Each number is 500 + 40 x the weight over the matrix's rms, rounded and kept within 0 to 999. Layers, rows and columns count from 0. Numbers have three digits each.

# layer 2 MLP up, 768x192, rms 0.175, rows 260-281, columns 64-127
501462543484557486524497554484552428497479523529581491501476497530516479527465539482475514491481439563575495508531477444621543484409517478467504527511460496485547495592504507554479476537501529
560508492538502490468529503462556546529393464461491489483438532490477501492488435438457474454502561469493552519538502467518445549500541505499466457497477435479516514539531521458511481482430462
508475537536510399499509476532565490538525487570438480528497424444464540507510562448530511508432548536523519517516528536502528445430502545546489491528481506576524525442457501547577452478553476
570513423509468488617547530441524471476495478387477525563528484502496477466464483501482518506510555544447532544505458518540519468393532528454418554545525506432476495472509444480540470575471447
518499477521526532491486461473537538524506482484512501484511471535525465500413533448491605479519495562483454476546525426496553476438520473558468505489508508558534478539493503482577449499510440
529460543516508504446528494527479525542562541485439503489441546508569499446497495439490529519472468486526455450470467443567541566514590526473533433495545534488523554467503549517476450455366451
491473482444442452531625510492498456433518477512481481525475491503478514472440500504480506449509547487564515532469543532490541502511495461445502491472533533437531480464454409484511529535530546
546505539549460500452507469477479528519484589582464585443466510510480462525536480470428494547510536521507512494581489552569533525480470474547546542532535507569528508546512482508422476475440479
493468516462506561468496417523492479506539525470480444549571455529510521558486419478547525462522440577550510456512575554511504518508548519561549528499472440500440499507464525448436473534535510
480494521459495503492482552455550475483495515407518441480453510481513516473509526532525484430465519556543492535522467470444517528600490505530441516502402522570504544547514447549492471448515523
499564506512516535493543506485473584484475480476464456427553521432506613487441509412601482496497545441540545462488491512495471463513495538507531405495487517492468493466451427531515535483488547
502503460457569509528486528462599403516592488531507490498501473460535533562522477383512484497395557481603468459516512526549557561517440508519528496498500509466481506485546458471504575486541501
534480602507469536511510462472498520520489531501434475474506474481492471456439576523484504491494505503478489584515477547481532531493520522534514459505447464488513429599507480490544471515484467
471488504513578468500537510482505551481495546502529501400487499486450452461489540482438524490501513546536576485488454426563526463504534571524508526515428458489494577461495497501518525546513406
487526535562492541480503517446464477489583485499436445536590469542456556482527541461477491504516489523502433528567482547441530494505492489490482573514512450534501510516469555479540524496546531
434471455479476544459491501530513507566465443529528517520556528485500505507509537504552566461457492562498499512506494547510510436551452461481526439536549525468534550443431462581475552452528538
531504473529512537437526491494486475513499487446506549424566516461531526464541472467537586495516528507486555496551555488444551472530535589523471570532464486493577526465518421414501508487490529
552439561539493485561525444511465490522477517509474466440479546511566521496523514534446418507531478505543559492465477544514456420489488472532518561521511419429470496471474512480473426508479586
480598514526505481391489557487527480549475489517481421511477512490482464505425477602525512482547487501514501482479521478460521572430471493488522517404460431472506485456510554479540431521521504
534519461538485512487471428507524471454503535545516456456544494486447639517489470494494566536552522447522516478485550558498472500555531407482583532547549479483422484429501527497503479558546586
492478544524494515504620455562521471554511426545478473491477472429446472475522484534534512449465552529511554460405478562515531463490548512478527531489514493525464439471595430515547561519449500
502440430493506525527520518530533548524494520517508591455473583420506489555527484489587475466487564463512498487555533528552484445470487508542462554421436532524489466513513527534503456492548456
# layer 2 MLP down (transposed), 768x192, rms 0.128, rows 260-280, columns 64-127
490581470503475548479481547509500492561471509476524501541430512459578513530528518507463527445493513586448486403478491488510449489513439543510392514539581477535498506447439504463500523528541470
539490504559488464403481449490488501476483494487447522534533467449526526476523554571570503505450513540461475525511526441582491482512467514455519473561522511546524569491537451564452453528499504
571484498554498513422479462527564495537471476465459477572497401477553477516459563501537515515517474514409505493454525461573451539527515503431488503471524450489510495541496523464512516492445471
523476547538547530424505456549517506547526456536479567474495405534502512510495462503458492470461494518512502463478591496545489431496451481564541467488530494499520462508471527523439519483537516
453543529487551497528485467543471463474496425531487522445500482537484485489573499491526457544471444491574495523496448533554511491539480555484445456453509486514507418510531482554490521481496516
426535492526590507523490557617482483546448519493528553494530414472408535489491487489501445502506495516503551487521475466492470499489451480475483568548519451495503490524517468488492544509574559
478512509519520466480441549529498492531538494465552525481514534539556461482541489497472507561494497513465467521535545499497516479501488470525456497469465482568478480564482496451440468506499487
511516394390535556549509454487539377474563550446513440475498505493503533537500464463393538470503472497457554458457454454513506548494500501522469489522461562460528512562514593409499429486481480
487495448456500534585498557548535530518516497530555483513500443492391461530432535451497506546480513510496465409496453494483528433545598508411398518572519512517583532539570459429513563478569501
509528467504454524514520510542562519509453501522485505466555428538519516434520516506440463493517472479499519481476439453495466470510513547514532499476451455518484523527509500428530544439493504
438568462464459514489517501505560502511446517414512535517543444523472455533475502499463470472490473548492510598532492469531464436438476462478491489493497468447536499498429472434522502487457526
566507554523533534456465473574534481450542539467500474469470447477437519484452478481557507530425495525500394513508515561426526483469548476528463504551488512476550427498509539532460548518538526
493478436554431450517505498466516470450478519573520482541523572515522550465504504469488503619514514466553526486504489426477534544521441467488506457466459446475542543380514490539500532479491518
446483499471441491544482470561465423500529441484499516532560501546512490545501431456503461497594481491483483518511595500542456541516444475539456501468469476544529464527537509555434462479458497
447490511446501517567464497521523453556511431520510538593502520480471497476503538535446522553471514495523473436538501513538571479527463489491504491523539515474501500538478486474496518481467496
558473547452581458462499541478488488407592497562494499438521500495521551491534495467431454566437519557498463535454517509573460553512482494486484530471505499555482550484642546450534491529499526
452489535469470553445505524501531481546501459491478538383419415568473445536486514486537536492470500562431506512503517467487404453474477567485509435611553538477592466507485558474475432532544467
512478481433497455502472451489525454507502507564550488503537551454493450472541491431520558509513550512532392486484503481447549457522496591532497472496504542517570463516474512498470589483571416
494462520507524503427518589536491478542463543493543481500503503517421503426489411555468481519508545496518508475570489535567513495587492463537503561482543475482485509459481478470483540568505501
464604506501551528479526429469589448447506516448467530512476457474443482434454446428532489480517535607508505362449497483504481431514625495551560464454519525466519559418526446543392500487492497
477539494364501507476572444528569501470483539548453578550511498468495475515569487511456410416443524518461531479522600484513498481533512621469454486525467461518463458462521445497537559521554523